python train.py --norm_eps=1e-06 --init_std_o=0.0605 --schedule="wsd" --batch_tokens=16384
Each number is 128 + 32 x the weight over its row's rms, rounded and kept within 0 to 255. Layers, rows and columns count from 0. The size above them is the row's rms in percent of the matrix's.

# layer 3 MLP down (transposed), 192x96, rms 0.497, rows 4-25, columns 48-95
size [104 103 107 102 112 101 106 104 107 102  96 129 101 101 106  97  86 103  98  97  97  98]
[[111 113 123 103  74 159 165 190 149  90  73 184 142  91 143 145  99 142 181 103  89 125 123 146  87 124  92 159 112 156 140 160 150 102 166 133 101  89  91 112 116  86 169  98 158 149  96 126]
 [143 120 126  96 158 133 133 182 121  57 161 121 184 118 190 188 178 111 203 102 137 105  90  95 186 101 128 101 142 112 142  66  92 165 149 138 136 135 112 101  82 152 122 146 169 136 164 127]
 [171 168 112 108 123 161 145 141 188  39 119  77 125 131 124 103 136  82 152 119  78 115 105 113 140 141  94 143 105 113 170 112  94 137 121 119 138  90 177 156 175  90 153  77 111 124 122 121]
 [128 111 152 143 157 112 104 143 115 115 127  68 162 109 217 114  89 112  78 150 183  52 128 127 172 122 127 146 121  79 112  83 147  85 123  69 108 154 134 111 104 130 102  88  83 156 193 111]
 [174  95 104 150  98 160 149 126  88  95 130 168 140  61 170 125 174 113 148 147 167 140 106  94 167 213  90 138  77 201 146 138 131 151 152 100 138 111 198  89 144 185 114 107 131 157 131 138]
 [156 154 116 161 153 116 110 145  96 109 133 174 166 132 126 168 122 163 150 102 144 117 139 137 116 143 109  70 154  85 143  93 100  73 179 141 151 148 137  97 167 182 122 113 109  89 147 124]
 [141  96 104  86 176 157 160 110 167  83  82 144 114 125  94 161 110 179 105 193  79 129 132 165  92 122 174 122  42 135 176  94 182 218 120 109 125 166 112 129 125 148 173 118 113  94 154 163]
 [109  80 133 142 150 144 133 120 189 160 157  50 147 148  80 120 103 118 114 102 190 126 172  37 150  96 119 101 171 109 127 125 143  92 149 120 122 131 109 153 140  81 109 158 173 175 134 118]
 [148  87  85 117 169 128 195 140 115 133  77 122 131 119  93 196 168 188 147 129 107 160  90  79 137  88 155  52 114  50 133 166  70 172 155 146 175 137 162 105 114 109 141 149 110 108 141 118]
 [202 150 134 138 151 132  77 135  70 123  79 124 115  94 112 129 140  82 172 131 127 123 186 154 123  53 118 162 116 131 102 101 152 129 134 157 141 111 108 107 112 162 128 137  49 163 133 134]
 [173  82 126 153  89  79 168 114 168  83 124 153 119 158  97  94  63 154 114 100 101 154 162 151 149  94 121 110 121 133  88 181 187 142 111 164 104 112 126  59 102 110 150 158 143 129 114 128]
 [ 26  76  92  58 106  78 149 158  76 164 133 147 136 142  98  87 170 199 119 169 127  94 176 137  62 110 142 156 101 184 140 127 100 120 121 117 112 146  94 101 153 149 101  81 133 150 108  95]
 [ 92  91 149  84 204 133 102  55 101 119 106 135 148 134 128  88 172 138 194  88 136 161 130 122 106 145 155 131 157 173 152 137  72 139 132  73 149 148 149  70 172 116 165 118 112 173 133 118]
 [136  80 146 116 124 134 143  94 140 156 172  98  98  72 116 134  99  78 132 164 134 115 175  66 137 149 134 155 172 136 104 132 104 142 124  74 191 111 176 141 179 186 114 135  75 143 124 124]
 [125 136 144 122 122 164  93 156  60 151 135 154 138  21 157 164 124 102 104 196 154 145 183 148 155  93 112 142 133 116 109  95 185 153 144 127  89 118 124 140  86  33 154 117  84  93 118 158]
 [107 168 112 124  88 113  69 173  90 199 109 138 154 160 135 140 142  76 150 113 183 125 120 102 109 117 106 152 168  58 143 145  99  70  96 196 111  97 159 143 170 148 144 173 107 159 138 121]
 [125 115 134 128 160  51 160  83 147 136 106  88 104 162 149 160 110 113 132  56 131 109 138 127 146 147 114 148 114 100  83 167 121  77 177 109 163  61 160 134 177 129 131 173  79 130 118 117]
 [105 118 103  70 132 117 137 132 101 108 126 130 155 160 157  77  73 124 145  96 146 121 126 168 176 130 165 125 161 127 148  98 162 126 122 134 180  85 161 138 150 161 153 146 117 115 157 119]
 [161 122  98 151 105 172 195 154 106 173 127 146 170 154 152 131 122 159 123  56 128 152 164  91 158 143 109 150 106 118 130 148 135 107 124 163 141 137  82 183  69 110 118 102 170 114 108 168]
 [ 95 108  99  64 123 134 100  53 115 106 134 110 106 116 117 120 124 125 140 202 117 102  97 203 145  75 163 147  89  87 188 104 110 104 101 149 183 108  70 114 156 134 143 102 134 146 145  97]
 [ 46 108 118 134 162 176 160 148 174 141 102 138 143 109 151  86 109  84 151 120 131 140 110 164  92 116 120 134 172 196 171 204 144 149 140 132  82  90 153  89 122 150 143 128 155 113 166 148]
 [113 100 140 110 113 163 129 123 127  96 146 156  70  93 206 166 139 140  75 163  77 143 156 138  89  98 110 178 110  83 122  95 135 116 132 118 111 105 116 126 156 132 147 126 151 122  91 181]]
# layer 3 MLP gate, 192x96, rms 0.184, rows 5-25, columns 48-95
size [101 108 104 108 114  90 102 109  96 100  99  94  98 104 103  91 105  92 101  98  98]
[[123 111 158  92 137 116 119  61 165 101 102  93 128  94 117 142 114  75 141 128 196 169 174 141 172 166 138 162 153  89 166 173  93 115 193 116 171 139 142  73 164 110  80 154 148 128 126 130]
 [ 84 113 139 120  97 109 150 123 132 187  82 170 126  90 157 142 113 148 157  98 164 148 131 153 119 121 199 146 140  65 121 168 169 161 128 158 127  71  94 105 107 157 129 111 141  89 105  61]
 [104  88 162 106  70 162  98  99 199 138 130 105 130 112 105 123 142 130 141 142 153 126  98 113  77 181 126 143 142 118  96  86 102 150 148 192  99 131 123 101 105  75 121  85 145 149 143 117]
 [ 89 153 108 113  99 142 157 103  96 127 128 145 174 156 175  92 188 155 157 142 172 106 117 118 180 198 119 140 190 144 120 152 152 178 128 131 129 103 152 176 114 159 139 106 176  98 111 111]
 [132  72 106 163 164 156 165 169 183  70 159 153 195  90 139 152 182 208 154 113 115 109 138 158 159 105 128 118  72 117 148  81 132 163 151 140 164  83 135 143 126 127 118 166 107 110 103  77]
 [129 111 115 126 126 158 144 116 111 122 125 103 169 137 110  82 100 129 147 193 132 179  77  92 163 110  98 160 117 168 117 140 159  96 140 107 116 176 107 107  79 144 127 161 162  90 154 131]
 [122  34 133 112 154 130 145 124 120  98 135 145 102 117 113 130 162 129 132 145 116 148 122 171 115 162 149 111  94 153 228  99 118 124 102 132 121  63  70 127 112 144 144 151 220 146 171 113]
 [142 169  96 112 144 160 104 125 177  85 158 161  94 174 171 138 118 151 131 138 124 102 116 111  99 160 153 128 149 149 141 137 178 126 139 155 126 145 118 123 111 132 179 183 114  72 107 149]
 [103 103 110 143 103 130 194 201 150 158 149 176  95 208 110 138 122  80 134 108 170  69 174 132 102 159 150 126 154  94 187 110 100 166 178 150  66 174 138  91 137  97  96 119 147 132  55 165]
 [128 101  93 130  84 111 152  66  90 114 117  75 119 107 122 127 108 117 128 126 180 144  87 127 182 107 151  71 131 158  90 158 107 150 132 120  84 122 182 151  93 131 106 133 112 153 133 107]
 [125  58 107  93 108 155 198 126 143 124  63 109 132 159  97  91 106 164 110 118 161 124 145 107 111  56 120 155 101 114 148  56 115 146 142 109 251 121 101 161 148 119 181 130  99  99  91 130]
 [185 133 126  69  74  91 174 147  41 176  94 147 139 140 135 115 113 145 117 135 106 136 148  81 108 184 175 108  56  91 123 103  76 121 158 146 123 122 152 132 171  82 124 130 107 105 172 101]
 [ 91 164 138 101  96 128 165  85 157 174 144 101 114  76 101 151 105 152 124 116 117 143 140  87 141 164 146 114 138 109 120 106 105  77 153 163 146 113  68  96 103 167 112 102 118 103 141 202]
 [113 124 146  72 145 158 137 148 149 180  87 128 133 156 104 156 119 136  76 102  85 131 115 117 134 122 134  53 117  63 176  99 106  57 102 122 118 164 108 141 153  76 101  97 108 176 119 123]
 [146 111 104 141 108 156 118 136 155 145 185 131 130 138 132  77 112  86 120  97 127 207  84 167 150 112 151 135  77 127 177 154 112 117 149 112 114 116 237  82  88 104 171 145 170 150 154 212]
 [175  75 167 146 101  85 142  73 161 188 137 108 109 173  98 164  66 119  86 191 120 173 149  30 116 155 112 114 141 154 208  72 148  88 193 129 104  99 120 141 148 154 131 152  60 119  79 124]
 [107  87 143 107 131 113 155  64 149 136 140 156 105  91 116 175 139 134 114 123 159 106 102 122 187  80 123 122 151 168 163 137 168 151  84 127 143 137 191 122 124  75 128  55 128 161 180 146]
 [187  79  96 114 105 194 195 163 192 133 116 118 149 109 123  91 146 158  95  90 137 135  92  72 157  91 100 118 105  61 149 103 110 157 149 132 152 120 124 113 160 184 153 148 102 156  77 123]
 [136  98 156 127  93 129 106 155 144 121 101 124 161  96 116 137 167  96 128  84 192  66 169  91  89 105 139 121 136 167 134 137 170 194 173 113  85 170 132  72 118 121 162  54 145  69 136  57]
 [132 108  92 112 148 130 113  76 120 118 132 105  77  85 204 132  90 133 111 116 112  85  97 132  96 118 170 121  97 116  97 125 114 116 130 147 142  99 133 140  91 135 142  90 109 119 157 127]
 [ 74  91  86 161 175  80 101  95 134  95 150  87  98 160 110 173 123  89 136  87 118 135 195  73 145 123 126 127 177 148 119 139 177  97 116 167  88 116 174 109 144 109 104 136 138 142 168 105]]
# layer 3 MLP up, 192x96, rms 0.182, rows 5-25, columns 48-95
size [105  98 105 113 107 100 106 115  98  94 130  96  99 100  93  89  98 102  93  97  92]
[[138 139 177 155 173 107 171 175 162 144 147 162  66 122 145 171 147 127 116 103 171 157 108 193 155 168  69 120 108 160 115 143  91 139 153 127 103 113 167 134 119 136  57  95  77 114 155 119]
 [161 144 144 149 152 133 127 180 200 121 107 105 128 187 149 106 144  67 187 185  70 110 121 119 107 128 158 113  92  94  88 165 159 176  98 193 179 118  95 115 129 150 110 125 151 130  92 135]
 [127 100 126 174 164 104 175 121 156 134 113 118 145 145 164 123 127 125 154 177 125 165 123  88 114 118 157 108 141  51  78 136 101 161 136  94 150 128 150 106  63 103 182 135 137 120 166  84]
 [171 136  97 129 103 157 211 165  80 173 111 150 113 136 122  72 104 114 119 180 149 114  60 191 127 141 164 110  94 123 128 119 151 167  82 111  79 117 161 143 101  97 144 123 102  95 127 117]
 [143 133 142 153 151 161 111 145 171 117 193 133 133 162 132 175 121 121 131  65  79 125 128 110 148  75  50  96 112 146 123 114 198 138 122  91 117  64 120 118 115 155 133 144 113 105  87 133]
 [105  91 110 144 141  93 130 185 152 179 103 106 156 164 127 139 150 130 148 140 170 106 131  74 116 145 136 134 120 157 122 106 177 149  74 142 194 162 106 117 108 169 149 186 110 100 147  97]
 [155 131 143 134 108  96 135 111 116  92 133 134 114 132 122  49 102 122  83 118 112 141 140  79 143 144 165 134 132 109 151 104  83 140 126 135 168  85 112 113 106  56 180 183 149 156  54 110]
 [127 124 168 135 153 108 127 203 133 161 151 119 108 155  90 127  94 117  81 140  95 148 179  99 132  80 150 136 194  53 153 131 124 180 190 106 163  84 114 180 153 131 186 147 140 134  73 134]
 [128 168  87 193 162  79 142 111 103 166  96  86 117 124 106 121 141 104 110 133 110 182 166  89 164  70 167 148 133 128  76 145 119 151 118 107 131 123 121  88 144 152 174 153 175 108 103 111]
 [132  89 160 127 117 172 152 107 170 118 183 160  98  78 114  75  79 115 106 158 118 112 103 140 158 150 134 217 126 141 189 166 110 194 131 114 101  34 148 181 183 117 122 142 152 152 136 169]
 [ 70  90  61  83 133 110 151 123 100  69  87 143 149 151  80 132 141 170 135 150 135  80 163 106 157 140 106 121 126 131 121  84 133 165 146  67 168 143 111 150 176 115  91 100 166 133 136 132]
 [120 126  84 118 155  96 142 139  55 121 186 104  96 115 149 152 119 112 119 201 127 143 180 133 184 163 137 143 167  77 131 122 113 130 118 103 160 170 182 110 159 141 127  89 148 119 146 147]
 [144  95 134 102  77  75 152 130  99 138 179  89 116 136  91 173 104 127 128 131 126 147 120 101 145 161 173 196 152 111 126  89  96 166 110 171  89 142 169 105 227 179 149 130 107 130 119 162]
 [116 126 149 113 141 108 127  99 112 112 146 152 160  71  78 187 127 115 127 145 143 131 127 114 167 101 180  95 188 111 166  85  89 200 139 152  95 129 131  93 156 142 100 209 113 170  65 160]
 [115 115 159  92 117  94  69 151 122 147 140 173 144 165 147 178 193 141 138 124 131 142 106 107 118 102 162 132 147 100  93  77 110 157 182 156 134  72 183 132  52 134 127 145 136  91  86 164]
 [113 145 135  49 132 130 133 145  87 128 122 125 138 208 150 189 166 174 177 109  84 150 105 100 107 111 111 149 200 122 107 144  99 157 137 210 128 120 144 136 105  89 178 117 137 127 123  93]
 [184  73 174 161  82 133 146 106 132 167 131 136  72 140 116 104 113 110 156 157 114 192 108 113 153 198 130  96 155 157 132 118 150 130 103  94  97  87 110 145 167 171 137 137 152 135 148 125]
 [160 130  97 117 124 140 138 148  93  82 154  94 107 197 120 135 154 154 129 114 127 148 134 122 141 177 161 177  89 108 112  91 161 128 186 125 114 145 138 168 103 120  94  99 174 128 106 128]
 [ 40  68  74 111 120 105 167 167 107 172 179 112 166 159  76 122 164 122  68 144 145  82 109 168 123 121 146 140 136 148 196 103 154 183 113 136 125 139  89 141 129 116 118  86 118 174 143 143]
 [148 151 107 171 192 147 107 132  95 115 141 106 106 122 131 137 169 170 167 102 114 135  63  76  99 162  95  67 120 168 118 127  74  81 135 127 143  74 112  53 110 160 129 109 135  92  93 123]
 [126 148 107 117 155 174  97  63 188 172  91 182 164 122  72 139 184 127 141  90 125 173 139  79 115 112  83 155 100 127 163 101 149  83 115 115 128 143 125 142 119 125 126 180 137 169 178 141]]